Each number is 50 + 10 x the weight over the matrix's rms, rounded and kept within 0 to 99. Layers, rows and columns count from 0.

# layer 2 MLP up, 640x128, rms 0.0824, rows 91-118, columns 0-127
42 72 45 64 49 34 45 64 44 51 31 59 39 61 44 40 42 41 52 55 47 47 62 55 46 63 56 59 49 44 55 59 69 57 50 31 57 48 56 58 55 55 39 39 62 51 47 47 63 56 59 59 47 40 36 42 49 57 55 54 48 53 45 50 46 55 51 58 50 59 55 41 60 54 62 55 54 55 48 41 39 44 44 44 28 34 56 43 47 50 43 53 51 54 60 57 49 51 50 50 37 54 49 47 59 55 51 44 44 54 43 43 52 41 40 53 56 55 63 49 59 44 59 41 54 43 41 42
47 67 63 35 68 48 38 54 44 45 66 49 49 60 63 37 52 59 31 38 49 28 52 44 55 61 48 39 46 44 44 48 37 39 67 60 43 55 43 55 68 54 40 35 44 72 44 54 53 51 52 54 52 30 48 46 61 57 58 46 45 39 39 61 36 43 55 42 48 54 39 66 62 43 47 42 40 39 58 45 48 39 77 59 43 55 48 62 13 42 63 34 37 56 75 36 56 58 54 63 54 50 49 56 53 38 60 52 50 56 73 44 42 46 63 62 58 48 40 38 62 38 57 53 56 36 68 29
55 65 62 53 62 55 45 47 56 47 42 40 48 38 43 44 52 67 51 42 47 50 69 54 53 63 63 48 55 37 54 64 35 55 56 40 29 59 56 68 48 63 45 39 46 53 60 44 36 48 40 62 34 52 46 44 58 60 75 49 46 53 46 50 50 35 46 53 45 56 52 50 47 58 45 53 52 41 63 54 56 61 41 47 69 64 51 49 52 37 50 42 54 33 61 35 50 35 57 58 43 46 60 48 72 37 38 53 70 54 53 42 48 53 22 53 58 54 37 45 58 29 54 72 44 41 55 20
30 53 50 35 53 58 41 46 74 38 53 75 62 52 35 33 49 66 59 62 27 41 63 37 60 43 33 32 49 40 53 47 66 37 46 56 40 67 44 53 47 34 48 49 48 55 55 54 63 54 40 70 59 56 60 50 50 59 37 33 38 48 59 45 49 69 48 56 51 64 43 66 55 61 55 44 47 61 55 61 50 49 65 54 53 32 54 55 51 33 55 45 63 30 35 44 61 62 61 66 41 33 49 60 43 43 48 57 50 48 47 43 29 35 49 47 61 50 58 60 44 54 27 43 52 56 75 64
45 46 34 73 55 56 56 46 51 68 62 66 69 32 52 35 52 51 52 57 48 47 56 50 57 53 48 41 44 57 62 51 61 41 38 48 48 55 50 31 47 64 63 36 58 64 29 36 64 54 32 28 39 68 52 21 40 36 42 41 55 35 61 50 43 62 54 42 54 58 68 40 46 64 42 54 44 50 41 64 37 43 53 50 36 50 64 78 48 53 43 29 60 36 60 56 46 35 49 51 34 40 34 65 60 65 49 50 45 44 59 64 42 65 65 50 65 50 47 59 57 45 40 48 45 58 53 44
50 62 60 34 44 47 60 51 73 59 26 49 46 55 58 48 50 48 44 44 45 45 63 36 47 34 55 64 58 49 52 42 39 38 42 56 48 42 74 47 50 53 74 35 52 45 53 34 66 45 59 68 50 45 57 57 48 47 44 54 50 50 48 48 56 40 62 54 40 78 52 47 53 56 71 33 46 41 53 32 66 54 46 46 38 62 47 51 55 39 50 57 67 47 45 59 38 49 48 69 39 41 52 46 47 41 41 38 47 30 51 50 53 57 66 41 59 39 28 29 58 47 65 48 57 49 38 56
56 35 49 37 66 58 54 40 37 63 57 78 49 47 49 38 32 60 49 36 15 45 56 52 42 61 65 37 55 59 59 54 50 59 45 45 29 49 55 39 54 56 55 30 65 28 63 41 60 55 71 49 49 46 67 34 50 46 48 53 42 64 43 52 42 56 62 36 34 50 94 20 51 59 59 64 54 49 34 44 68 34 36 52 34 50 35 59 54 53 54 63 48 34 52 57 45 34 56 27 35 55 52 62 61 42 60 31 58 58 38 54 64 38 74 54 65 61 60 56 64 38 40 36 54 71 58 40
49 57 42 53 51 41 60 55 36 53 59 58 46 45 57 51 46 48 49 57 46 30 71 40 30 51 53 50 42 56 39 47 57 57 52 41 36 70 48 57 38 44 42 65 54 51 39 49 56 33 53 63 49 52 47 48 41 47 49 48 54 59 42 46 52 30 82 62 47 68 43 39 46 61 54 51 51 32 56 47 55 43 54 50 42 40 53 57 46 46 68 44 69 48 59 52 36 64 42 49 62 56 69 28 61 52 54 48 53 53 36 51 60 47 64 52 45 55 37 51 53 38 65 39 59 55 45 53
47 54 37 59 46 30 47 42 49 50 42 47 60 57 39 51 43 80 35 34 42 60 44 65 43 50 54 63 56 64 55 57 53 36 58 50 51 42 44 34 44 53 64 64 43 53 32 51 36 51 42 48 49 67 41 33 50 63 58 49 83 54 50 29 53 49 30 48 46 59 73 61 70 33 58 46 47 57 32 52 54 51 38 56 56 52 23 47 38 68 53 50 64 69 30 39 73 62 56 53 45 44 37 33 39 42 39 53 48 65 44 30 53 48 42 45 57 28 50 55 55 57 59 56 46 53 60 50
41 48 55 50 67 21 40 42 54 49 43 31 54 53 64 55 52 52 32 53 62 51 47 42 27 31 49 48 40 56 51 57 48 45 54 48 44 33 50 59 56 61 37 55 30 49 55 56 45 55 35 56 32 24 55 71 51 47 50 54 78 44 51 57 69 48 50 56 53 65 54 75 65 54 52 42 41 29 34 47 55 40 35 73 39 58 56 50 56 46 54 66 37 47 42 62 43 34 56 66 63 55 41 36 53 48 60 52 53 52 60 26 48 51 47 57 53 58 45 61 53 53 49 45 55 61 75 65
56 51 39 53 67 54 36 64 52 48 53 38 44 57 36 35 57 42 62 26 50 57 45 43 58 45 52 59 53 32 66 52 21 33 73 46 62 57 40 61 42 38 36 63 62 33 61 56 53 39 52 52 55 56 47 49 57 34 54 45 48 60 58 41 48 45 58 46 53 39 61 42 33 67 57 52 46 47 57 43 47 42 42 66 54 54 50 43 62 57 49 55 52 56 60 62 70 48 61 63 53 53 49 45 59 36 41 45 47 43 49 51 49 29 40 49 57 43 50 49 47 62 33 45 64 48 45 58
41 45 42 48 66 43 62 44 55 52 36 57 43 61 43 53 55 54 59 43 45 38 50 50 65 61 39 46 75 41 64 15 30 39 66 40 48 54 39 39 49 53 56 52 56 40 64 43 48 57 43 47 51 60 49 56 39 45 49 42 56 52 45 45 53 60 30 47 48 58 42 52 55 69 31 63 37 58 45 46 48 55 55 41 59 62 42 52 30 55 49 66 51 54 57 79 86 42 60 56 48 53 52 37 60 37 45 33 43 55 60 45 40 27 58 51 56 63 53 51 55 41 37 42 51 70 59 67
41 19 53 48 32 42 42 65 36 62 44 44 60 48 65 49 56 59 72 43 80 64 36 49 49 47 32 45 59 57 42 54 62 46 39 30 57 53 35 64 37 56 47 55 64 48 55 70 36 32 52 70 56 57 39 65 53 57 42 61 63 51 68 36 45 45 48 46 70 51 42 38 55 47 42 54 37 51 52 57 47 46 22 73 56 45 51 44 34 67 54 38 32 56 38 50 52 42 43 50 62 33 55 55 45 34 76 40 56 44 52 51 49 53 49 56 58 53 39 64 63 50 51 46 44 63 48 56
60 55 67 67 52 48 44 59 31 52 65 57 51 67 56 49 51 57 33 65 53 64 39 57 40 50 46 52 24 31 46 44 63 53 51 39 70 43 36 49 49 42 50 67 37 53 42 59 45 46 63 48 54 45 40 44 73 45 51 39 47 59 59 28 32 35 32 74 47 60 61 56 42 49 53 51 57 40 50 44 54 41 52 61 51 46 40 55 48 51 51 59 24 45 53 50 58 47 44 38 51 41 39 35 63 31 56 33 47 44 39 60 61 46 57 44 60 60 41 61 46 55 42 65 42 72 68 59
76 51 55 39 68 27 61 39 48 44 58 41 48 42 27 49 66 67 29 77 57 52 55 60 46 16 51 51 20 47 37 39 45 51 48 26 37 40 47 62 53 50 50 53 65 68 43 42 39 42 46 49 42 55 50 70 48 73 67 51 47 51 39 57 51 53 37 59 67 53 50 61 58 74 54 45 38 55 43 25 65 47 59 41 41 37 49 58 65 62 63 40 54 51 42 44 58 62 65 28 58 45 32 59 80 39 70 24 54 41 60 59 43 45 59 58 56 47 57 48 49 45 24 53 57 50 41 71
60 39 60 47 70 31 54 52 54 43 47 61 47 53 40 40 55 59 49 44 61 52 57 56 75 55 54 58 54 45 52 61 50 38 48 39 48 63 55 66 56 56 34 71 59 62 34 47 33 37 54 39 48 52 46 35 53 35 52 58 32 41 58 54 45 46 53 48 43 55 61 51 52 35 49 50 39 55 40 22 45 47 60 52 52 51 30 53 52 57 12 62 51 42 50 43 51 38 57 46 41 53 45 45 42 42 43 51 72 58 59 67 67 41 53 64 65 70 47 44 40 61 55 39 56 59 38 52
55 57 59 48 40 52 38 45 30 54 49 56 58 45 40 42 65 57 47 45 70 44 34 49 51 47 53 56 62 54 48 50 43 50 44 53 60 49 41 57 63 62 47 54 52 58 42 53 40 22 61 42 57 38 37 46 62 27 53 36 54 48 54 50 53 39 42 43 51 45 53 48 52 61 46 41 57 32 68 47 40 47 45 52 61 49 51 39 62 60 35 45 46 54 45 57 47 48 31 67 41 42 59 41 61 52 51 63 49 41 56 62 59 51 58 49 46 55 55 63 51 41 36 45 70 39 57 64
48 54 39 52 37 42 47 31 57 42 53 34 50 59 46 48 43 73 53 53 52 56 61 49 38 64 68 55 59 67 47 49 52 35 44 32 55 46 57 60 45 43 49 59 35 51 28 49 59 50 51 47 45 29 48 67 57 71 53 27 49 59 58 61 43 60 41 32 44 47 59 40 52 57 58 37 49 48 39 46 58 45 63 51 64 37 50 45 54 47 73 46 45 59 32 51 50 59 54 68 51 64 59 44 68 33 58 68 51 28 19 51 37 49 49 54 51 51 37 58 74 49 50 48 49 52 55 40
50 40 58 71 76 59 61 50 60 44 58 67 53 43 51 51 80 53 46 60 61 57 41 65 35 47 48 55 43 42 56 37 46 44 49 54 51 29 49 60 45 51 46 52 43 73 53 45 51 42 42 57 57 43 49 55 43 40 40 47 58 38 43 55 36 42 51 51 35 51 38 57 38 40 35 43 75 33 60 51 51 40 40 48 61 48 46 55 43 53 51 51 62 41 45 37 51 46 56 46 64 57 56 33 57 45 41 49 49 53 54 55 53 44 60 42 56 45 38 47 49 77 35 52 34 53 56 56
53 63 30 58 35 55 52 58 49 53 49 71 42 55 49 45 52 57 34 53 57 51 44 54 41 68 45 61 19 56 42 47 50 35 51 42 51 57 43 58 43 53 66 46 38 39 54 47 55 43 45 59 48 39 53 53 58 51 43 41 43 38 41 38 56 58 40 61 44 62 41 50 64 45 54 62 65 51 54 44 45 38 52 46 45 40 46 65 45 54 36 53 77 50 58 49 47 25 58 60 47 49 47 35 67 46 54 50 57 39 49 51 51 52 55 38 39 51 59 48 59 48 46 54 53 68 63 58
51 39 35 66 31 49 38 58 43 45 37 49 53 34 69 56 51 47 43 67 50 56 52 37 40 45 40 43 44 57 48 52 45 62 51 41 30 34 52 64 57 60 35 76 47 51 50 38 63 42 49 55 34 52 65 45 66 59 60 35 54 36 55 35 38 47 62 68 52 71 79 60 36 55 62 47 52 53 49 32 51 37 58 36 48 50 42 57 39 63 62 54 62 61 65 52 42 75 32 35 56 40 59 45 63 58 32 52 31 36 53 36 58 24 59 56 49 39 53 59 52 43 54 22 59 75 36 44
45 46 48 39 54 58 60 55 58 49 35 56 55 45 62 53 51 41 42 58 36 58 35 64 40 53 55 47 58 43 49 41 54 40 40 41 33 53 45 46 48 56 38 55 43 56 49 65 60 45 58 32 57 50 49 55 44 43 53 53 56 31 40 39 71 43 58 46 32 44 30 42 60 58 54 45 59 59 55 47 58 63 52 57 62 60 53 47 42 43 48 39 52 41 49 58 61 41 46 46 63 42 33 70 73 65 81 39 54 45 52 46 47 36 67 36 54 53 65 42 54 44 55 49 67 54 35 34
21 49 42 46 34 51 41 51 52 60 56 63 48 44 69 28 55 44 54 38 73 58 52 49 50 43 51 50 45 52 57 61 59 36 56 57 67 42 45 43 68 51 39 41 51 46 30 61 69 36 38 57 51 63 36 53 58 57 51 65 55 41 46 31 45 34 50 53 59 50 39 49 61 60 45 55 39 45 28 31 55 62 39 49 52 42 68 53 55 46 53 61 51 47 56 48 47 47 39 43 45 32 53 50 51 41 42 35 49 47 46 54 49 58 60 65 43 69 56 62 59 58 67 46 47 68 47 39
50 58 44 48 69 46 65 55 49 42 62 55 66 33 44 54 54 55 45 44 22 65 65 51 43 73 62 52 61 69 49 45 44 38 48 47 41 62 48 35 50 45 61 47 39 44 56 41 57 57 48 42 53 52 42 59 43 36 38 39 38 44 56 53 44 55 53 40 45 59 51 57 46 53 45 42 46 53 53 47 56 68 72 49 27 36 30 44 52 36 44 47 51 37 63 58 60 55 37 61 45 61 57 45 42 54 54 55 53 61 49 42 46 44 62 61 59 47 22 52 50 44 56 51 47 55 58 35
45 65 54 54 61 56 53 58 60 45 42 57 44 50 54 45 45 59 51 47 57 44 42 40 56 60 48 58 48 37 43 45 46 56 52 36 49 65 49 61 56 50 46 67 53 33 58 32 40 63 48 50 50 46 51 48 56 52 40 42 55 62 48 55 54 51 52 46 33 55 56 52 46 46 58 58 59 52 43 51 49 74 60 46 41 46 62 34 59 41 52 56 51 58 42 57 62 53 45 27 38 46 26 54 55 55 45 45 50 41 65 37 42 54 58 62 59 52 50 76 62 66 46 37 50 40 55 52
47 36 44 58 58 35 35 45 43 58 42 49 65 55 47 46 50 54 49 53 50 45 57 46 49 59 41 39 43 39 31 51 66 38 68 45 59 35 52 55 21 72 46 72 42 54 54 44 66 38 36 42 48 66 48 53 62 46 51 63 55 56 47 34 60 40 45 55 55 62 58 60 62 63 48 67 32 62 47 57 61 67 50 57 54 44 39 56 45 31 52 34 50 67 53 48 50 45 39 56 43 52 60 33 50 62 49 63 48 49 46 48 59 68 63 34 54 42 36 25 65 48 56 52 53 43 43 40
46 61 46 54 46 52 69 42 36 70 57 61 57 50 55 46 77 37 49 36 29 46 65 43 44 47 41 35 48 51 46 51 54 59 46 55 56 43 46 50 52 54 59 45 32 53 49 59 42 44 37 25 53 53 61 72 52 24 58 45 60 46 76 54 55 48 54 47 47 51 57 48 66 60 52 48 47 48 45 62 52 37 50 52 53 46 47 52 51 46 42 49 37 36 41 62 65 47 35 59 41 46 43 57 40 55 47 60 59 41 54 51 64 63 52 37 56 62 46 63 61 46 38 48 56 56 37 57
43 47 55 46 53 49 55 37 64 62 48 60 43 38 32 56 52 41 36 52 73 55 71 45 37 53 45 55 47 63 49 52 39 45 64 48 40 42 53 56 39 45 53 47 56 60 42 48 56 53 44 36 49 47 63 48 34 50 59 53 63 38 54 45 38 48 56 56 46 38 66 72 45 51 49 47 55 44 50 37 36 48 35 52 33 55 56 48 65 54 44 37 62 62 50 45 57 55 60 37 52 56 69 49 64 53 42 59 45 61 38 58 47 48 64 34 50 64 61 49 38 57 50 48 63 42 37 44
# layer 2 MLP down (transposed), 640x128, rms 0.0824, rows 91-117, columns 0-127
57 56 38 47 49 36 60 37 38 39 52 52 56 43 52 58 68 45 49 54 47 58 50 40 27 60 53 75 51 51 49 48 54 41 47 59 40 44 42 53 46 51 43 44 48 55 50 64 45 46 45 44 63 48 46 60 51 46 46 41 52 48 61 54 47 59 40 54 56 67 66 48 50 67 56 52 41 65 48 54 48 29 56 47 50 49 56 59 39 46 39 58 53 43 45 53 52 48 50 50 65 53 54 48 43 50 44 35 58 49 43 66 39 46 41 41 49 54 61 48 47 54 45 59 53 64 44 33
52 60 38 58 64 38 42 52 50 67 59 42 66 58 48 64 61 54 50 43 50 58 43 55 65 37 32 58 47 48 61 63 73 42 44 59 42 48 72 28 48 57 57 53 49 46 40 64 59 49 30 38 54 53 48 67 44 47 62 33 55 49 25 49 66 52 54 54 51 57 54 51 50 41 42 57 48 64 45 36 51 53 39 46 58 42 60 48 55 43 37 45 56 54 52 53 39 31 60 55 62 67 24 45 74 41 32 49 48 63 52 56 43 59 34 41 60 41 48 59 57 46 39 52 44 46 42 34
44 49 37 43 44 50 51 33 40 52 36 45 53 52 55 44 54 37 54 64 65 39 48 40 49 49 53 60 50 64 53 49 65 53 31 53 54 40 60 70 54 59 63 48 58 45 42 55 51 46 57 34 47 51 42 46 43 42 49 51 82 65 41 48 44 62 60 66 41 33 51 40 58 50 38 24 60 65 65 53 34 41 44 53 43 44 60 43 62 62 56 55 52 66 49 57 52 42 54 45 53 37 57 52 41 50 63 67 51 54 41 50 48 51 54 52 48 72 44 51 37 48 44 48 51 53 42 47
64 60 53 48 47 37 51 50 49 51 49 43 54 46 49 40 57 50 63 58 59 71 59 74 49 54 41 64 48 40 43 65 53 69 44 59 57 46 53 56 53 49 48 31 48 50 38 43 41 63 35 44 32 58 57 43 66 72 35 57 45 67 59 48 45 44 46 34 60 36 71 46 45 52 32 62 59 40 48 57 50 50 36 50 22 64 52 49 41 55 62 48 42 55 41 53 53 24 56 37 57 49 58 51 52 74 51 47 56 36 53 42 69 57 54 58 45 55 30 26 40 38 49 56 31 53 49 48
40 36 42 47 64 70 38 36 53 67 39 60 46 59 40 48 59 54 75 45 39 27 46 58 55 26 63 28 47 72 63 43 60 31 50 74 46 23 37 62 51 39 55 35 48 64 37 46 68 12 53 31 39 62 50 46 37 48 47 47 58 37 56 41 63 37 36 60 36 67 53 40 70 64 57 40 52 40 37 44 50 38 58 38 56 31 51 53 61 38 50 58 58 54 41 49 50 57 52 28 36 52 40 52 65 33 61 66 61 70 66 73 64 60 67 50 47 41 72 47 36 48 41 44 52 55 64 65
40 58 70 47 38 50 45 52 50 59 38 44 55 41 54 30 46 40 39 66 51 64 43 49 40 40 58 25 59 37 55 55 44 49 53 43 64 53 32 58 38 35 56 50 46 51 52 39 36 53 42 37 59 49 37 49 45 74 56 52 50 59 52 60 42 61 44 60 50 56 57 61 55 58 58 43 46 74 52 62 45 42 53 59 47 55 31 50 46 54 44 62 47 53 39 53 60 43 39 35 47 58 43 61 37 63 37 53 41 48 48 59 59 37 49 49 47 47 73 68 44 49 38 45 54 57 67 39
47 40 39 45 55 71 72 56 62 71 62 78 55 25 64 48 49 49 41 49 47 45 57 38 59 57 76 34 60 68 65 52 36 52 38 44 23 61 60 28 47 57 46 60 41 36 52 32 47 30 77 59 54 49 59 40 48 41 43 60 43 47 32 54 44 41 50 48 40 45 60 37 52 26 54 65 61 65 25 59 71 41 50 48 64 63 42 39 55 51 34 53 55 43 50 59 51 65 50 42 30 44 66 39 59 38 57 52 50 64 39 46 70 30 66 45 47 64 49 46 65 47 46 24 53 70 44 35
63 42 69 45 34 57 50 44 30 62 57 55 60 40 45 48 46 38 74 39 35 58 61 60 62 46 27 51 54 52 50 44 55 48 47 40 57 57 25 55 41 63 52 38 50 58 51 50 65 54 49 43 46 61 49 55 39 43 59 63 53 51 43 41 51 38 59 50 44 55 52 49 56 55 46 46 49 49 35 62 54 34 43 52 51 43 48 53 61 67 56 45 66 40 56 46 47 41 41 38 65 47 52 62 47 42 61 45 56 51 36 65 49 50 55 48 46 44 64 39 37 34 53 71 45 36 49 54
31 54 44 56 45 42 53 66 58 50 53 53 29 49 59 66 44 33 53 61 54 49 48 55 51 40 51 41 64 53 53 49 40 49 45 68 59 48 65 53 47 48 46 44 63 37 54 40 55 64 54 52 42 49 54 55 64 52 57 54 30 45 64 44 37 49 68 52 61 56 36 41 42 69 32 47 51 54 74 42 42 54 51 51 40 41 59 51 43 40 46 58 31 63 66 47 32 39 39 44 40 49 62 55 52 51 59 51 33 57 55 52 49 63 38 50 65 40 56 55 32 19 54 53 48 50 45 55
30 45 52 61 65 52 53 50 56 47 22 52 44 37 47 42 35 44 54 41 49 55 26 60 48 54 44 32 50 38 50 67 44 45 70 52 64 58 53 64 56 49 49 66 54 48 41 54 65 56 65 61 68 61 43 42 33 66 57 50 46 41 43 62 66 36 46 49 66 65 52 48 54 49 75 62 63 34 59 65 43 60 47 42 51 47 54 57 57 55 50 44 62 44 48 63 68 30 37 55 47 35 46 46 48 52 55 42 61 43 32 47 49 76 34 49 54 40 40 35 42 33 58 52 50 45 41 38
52 30 65 49 28 50 48 42 45 48 39 50 55 57 60 44 31 59 58 60 45 43 51 57 45 52 50 46 64 46 36 53 58 48 55 45 46 49 47 51 60 53 47 57 77 72 53 47 43 50 66 39 47 42 34 60 45 41 54 42 46 59 41 66 49 54 42 39 49 65 42 36 52 56 39 44 37 61 39 52 54 77 47 53 62 57 44 51 53 43 48 46 56 50 64 42 47 34 57 46 38 42 57 31 76 53 42 37 62 50 49 40 31 49 61 53 73 41 49 57 39 33 45 47 49 41 45 66
38 45 48 43 56 70 45 49 38 39 47 24 45 56 28 41 50 35 56 52 60 45 33 51 54 45 44 60 67 49 54 52 42 36 42 42 65 54 56 60 66 49 38 48 60 27 42 46 65 56 54 71 48 38 70 50 56 67 38 60 41 52 52 63 38 55 64 55 35 39 41 64 40 72 58 23 48 58 51 44 36 48 63 31 45 40 67 48 64 34 42 57 53 57 44 44 56 64 42 61 61 59 61 52 26 42 58 60 44 49 32 50 60 47 57 51 45 51 58 56 34 62 66 45 50 69 60 50
56 36 61 64 58 51 42 63 56 53 54 63 53 39 49 64 54 41 64 71 67 63 50 42 37 39 62 51 55 62 66 59 67 42 41 35 44 39 68 46 40 43 48 53 41 49 42 58 53 43 59 53 53 34 43 61 62 30 43 41 47 64 51 35 45 46 60 46 48 58 35 63 41 39 58 37 48 51 64 43 50 47 55 35 54 45 65 34 61 55 56 29 37 57 52 44 50 58 45 47 25 40 69 36 60 59 70 40 53 58 69 67 38 58 40 62 41 49 52 55 47 61 46 53 23 64 46 49
37 39 37 56 51 45 49 49 52 65 51 65 58 34 45 30 34 58 59 56 42 43 58 46 64 48 46 35 48 57 57 33 46 62 47 59 48 51 49 29 54 45 47 42 52 45 50 57 70 46 43 50 61 57 30 35 11 49 36 73 49 53 52 55 56 43 62 55 57 57 43 59 33 52 39 34 49 45 58 61 45 54 48 50 51 63 54 33 57 55 39 49 60 36 56 80 50 49 56 69 34 57 46 71 38 51 45 48 68 61 35 53 65 34 50 49 55 46 61 44 58 29 44 68 51 60 52 61
55 39 56 46 43 52 49 32 48 57 21 52 48 58 40 48 53 55 46 39 60 42 58 67 51 67 37 34 32 46 60 55 36 49 44 63 47 44 52 50 65 50 40 60 68 32 49 44 42 53 50 44 64 43 59 75 50 48 36 71 57 46 35 51 55 40 64 58 36 59 55 45 38 60 73 58 49 51 44 42 40 62 67 43 57 42 56 54 60 79 61 46 36 56 45 39 57 52 54 42 40 29 40 83 55 36 54 45 38 46 36 52 53 42 40 70 55 55 50 59 41 50 40 54 53 52 37 42
35 52 51 50 40 59 40 56 59 53 41 34 59 47 56 51 53 60 67 52 54 37 45 46 43 40 49 56 50 58 43 49 47 70 43 63 65 41 49 29 44 56 54 38 60 52 52 55 61 44 52 53 69 54 48 44 50 54 55 38 51 44 47 51 53 69 62 37 58 61 47 44 61 66 48 59 63 62 45 67 53 52 51 47 42 47 69 39 47 31 49 36 41 66 52 49 49 46 55 32 67 46 48 50 70 53 51 48 44 59 56 29 35 64 27 48 25 45 57 73 41 43 50 38 51 66 58 41
46 27 49 49 59 40 47 62 61 42 65 50 54 71 64 41 36 32 59 52 36 57 42 75 62 47 48 39 35 45 49 51 51 45 55 61 37 45 67 51 47 61 59 48 46 31 59 51 60 55 51 66 61 56 49 58 41 64 55 53 38 49 46 54 52 39 52 51 44 64 53 47 43 43 61 54 46 44 43 56 59 44 60 43 54 45 35 43 54 47 61 52 53 53 46 41 45 58 56 42 48 49 37 48 54 46 46 38 54 57 53 35 61 38 60 60 50 65 48 24 60 57 53 58 46 42 44 42
67 61 49 48 34 34 64 48 63 46 62 45 48 48 66 50 55 52 52 55 57 30 40 57 72 51 38 61 51 50 56 43 29 29 42 42 41 56 52 56 40 51 61 41 52 70 37 55 43 49 55 72 68 48 49 38 49 52 49 53 51 51 40 49 35 56 42 34 60 48 49 34 51 50 50 59 35 39 63 40 34 42 47 60 44 61 68 50 51 45 32 38 63 35 58 39 54 70 69 56 51 71 47 43 37 57 71 55 56 47 70 59 48 53 45 41 32 44 36 58 80 33 57 44 58 53 47 58
58 49 56 63 55 58 37 48 50 21 43 49 61 64 57 49 38 51 49 58 36 50 46 61 45 57 60 57 43 61 51 47 58 46 34 40 44 44 66 52 44 48 57 30 47 60 58 55 40 54 49 34 57 62 57 45 59 45 52 58 49 62 61 57 59 49 55 66 41 40 53 53 49 57 54 50 41 47 62 66 50 52 58 65 48 43 54 36 44 53 47 50 53 48 69 36 51 33 49 38 34 46 59 63 51 46 50 61 40 44 40 52 46 58 59 58 48 56 49 42 50 60 68 15 44 33 54 65
51 37 63 49 32 67 45 54 48 37 69 65 44 63 67 57 61 42 58 55 49 43 35 65 55 60 40 58 56 32 41 43 44 57 39 57 40 54 57 56 47 61 31 43 53 39 56 42 42 51 73 49 48 50 55 52 53 34 63 47 40 56 65 35 35 58 42 58 45 45 75 47 40 47 46 50 53 47 42 54 54 66 46 54 52 41 52 61 66 55 54 62 35 47 56 41 43 55 46 45 46 53 55 36 44 60 66 46 39 48 36 47 39 51 39 47 47 26 52 54 40 48 59 53 53 68 43 40
73 39 54 54 62 41 42 53 48 50 50 60 49 39 47 44 59 42 62 27 36 35 54 60 78 43 48 68 45 65 39 64 44 38 30 52 58 51 47 65 51 66 61 35 58 46 60 49 40 61 41 55 51 58 50 63 55 53 45 50 43 59 38 50 37 51 66 53 65 40 72 49 53 57 53 45 56 41 63 45 64 68 30 54 48 34 37 63 41 57 38 47 45 58 44 49 57 65 60 43 62 44 57 68 35 30 39 56 37 57 49 49 45 49 58 47 53 48 35 54 33 32 45 52 74 42 29 43
57 36 47 50 47 64 54 64 42 54 36 43 58 34 48 43 40 41 54 64 25 52 36 64 54 53 42 56 42 59 51 50 45 46 40 66 58 47 47 57 50 43 47 43 53 55 49 53 42 60 49 41 59 57 73 57 51 45 47 34 48 66 58 74 42 58 72 40 62 45 45 40 45 44 32 61 57 46 45 45 48 48 59 31 38 41 39 47 73 48 58 48 52 57 47 45 51 59 65 49 74 43 36 57 61 57 72 42 37 56 36 47 41 46 56 59 44 54 55 48 60 52 43 44 36 45 37 52
51 47 32 62 68 52 55 58 55 35 33 49 57 58 53 41 48 57 49 55 38 37 41 52 40 42 41 60 53 64 34 47 67 40 54 51 56 51 38 28 37 50 55 52 56 41 49 67 28 44 42 48 59 44 61 45 41 40 56 47 50 66 39 46 35 51 61 63 50 47 65 48 48 51 48 58 44 41 49 62 62 66 51 47 54 52 28 48 42 50 56 45 55 57 57 58 32 46 63 53 55 57 51 56 62 47 36 66 68 44 41 41 41 34 47 35 58 57 52 68 55 55 54 74 50 38 54 59
49 58 57 43 54 60 62 46 40 47 34 42 49 44 46 49 41 48 49 57 47 57 58 60 55 32 30 37 34 48 43 54 51 38 43 45 49 39 36 42 50 46 44 62 42 56 50 62 35 47 64 30 59 52 59 57 46 63 58 48 53 51 46 53 46 54 47 53 43 53 45 55 52 46 62 38 59 58 73 45 49 53 50 59 51 45 52 46 71 50 46 38 52 57 43 50 44 53 50 66 22 64 56 65 52 64 48 59 49 28 34 56 52 40 35 51 62 61 68 40 43 61 62 46 59 48 64 59
54 45 42 42 46 51 62 46 41 53 66 57 46 49 61 55 64 48 46 41 46 71 51 52 42 47 44 62 50 49 58 53 58 61 54 59 47 51 63 52 59 52 55 29 44 57 51 58 56 30 59 53 59 41 50 47 61 38 51 46 39 53 38 49 50 37 33 51 51 51 54 57 56 30 41 42 42 52 53 42 42 44 38 55 40 47 41 57 45 49 35 41 68 54 51 33 52 58 54 51 52 69 65 41 43 58 68 64 62 42 33 56 55 51 50 44 46 50 50 50 42 38 51 40 53 43 46 37
50 38 36 51 53 58 47 38 50 44 52 63 63 59 34 54 58 43 48 66 49 61 48 36 52 50 38 53 40 66 43 40 59 47 45 34 61 42 52 43 49 75 50 63 48 65 50 54 67 39 33 57 32 49 23 44 43 42 50 38 41 43 59 64 58 59 31 52 47 65 32 60 42 75 41 43 41 66 60 62 69 55 46 49 43 74 62 67 56 57 45 40 44 63 70 34 72 54 49 55 50 58 36 45 52 62 39 44 43 66 64 36 47 62 54 50 49 45 36 26 40 51 42 56 49 42 51 49
52 55 55 57 51 41 58 60 49 59 36 45 45 64 37 63 49 47 46 53 54 55 31 49 42 57 54 41 44 47 67 47 47 47 50 57 52 55 47 44 43 38 45 49 42 54 38 55 34 51 48 53 32 40 51 41 32 57 63 64 60 21 59 50 47 48 37 69 41 51 36 46 60 47 50 62 41 44 64 53 46 66 59 38 44 45 56 54 41 64 55 42 65 49 69 58 50 43 33 57 55 43 57 45 64 41 54 47 42 51 74 39 68 54 50 40 45 41 63 38 48 34 54 43 64 50 57 48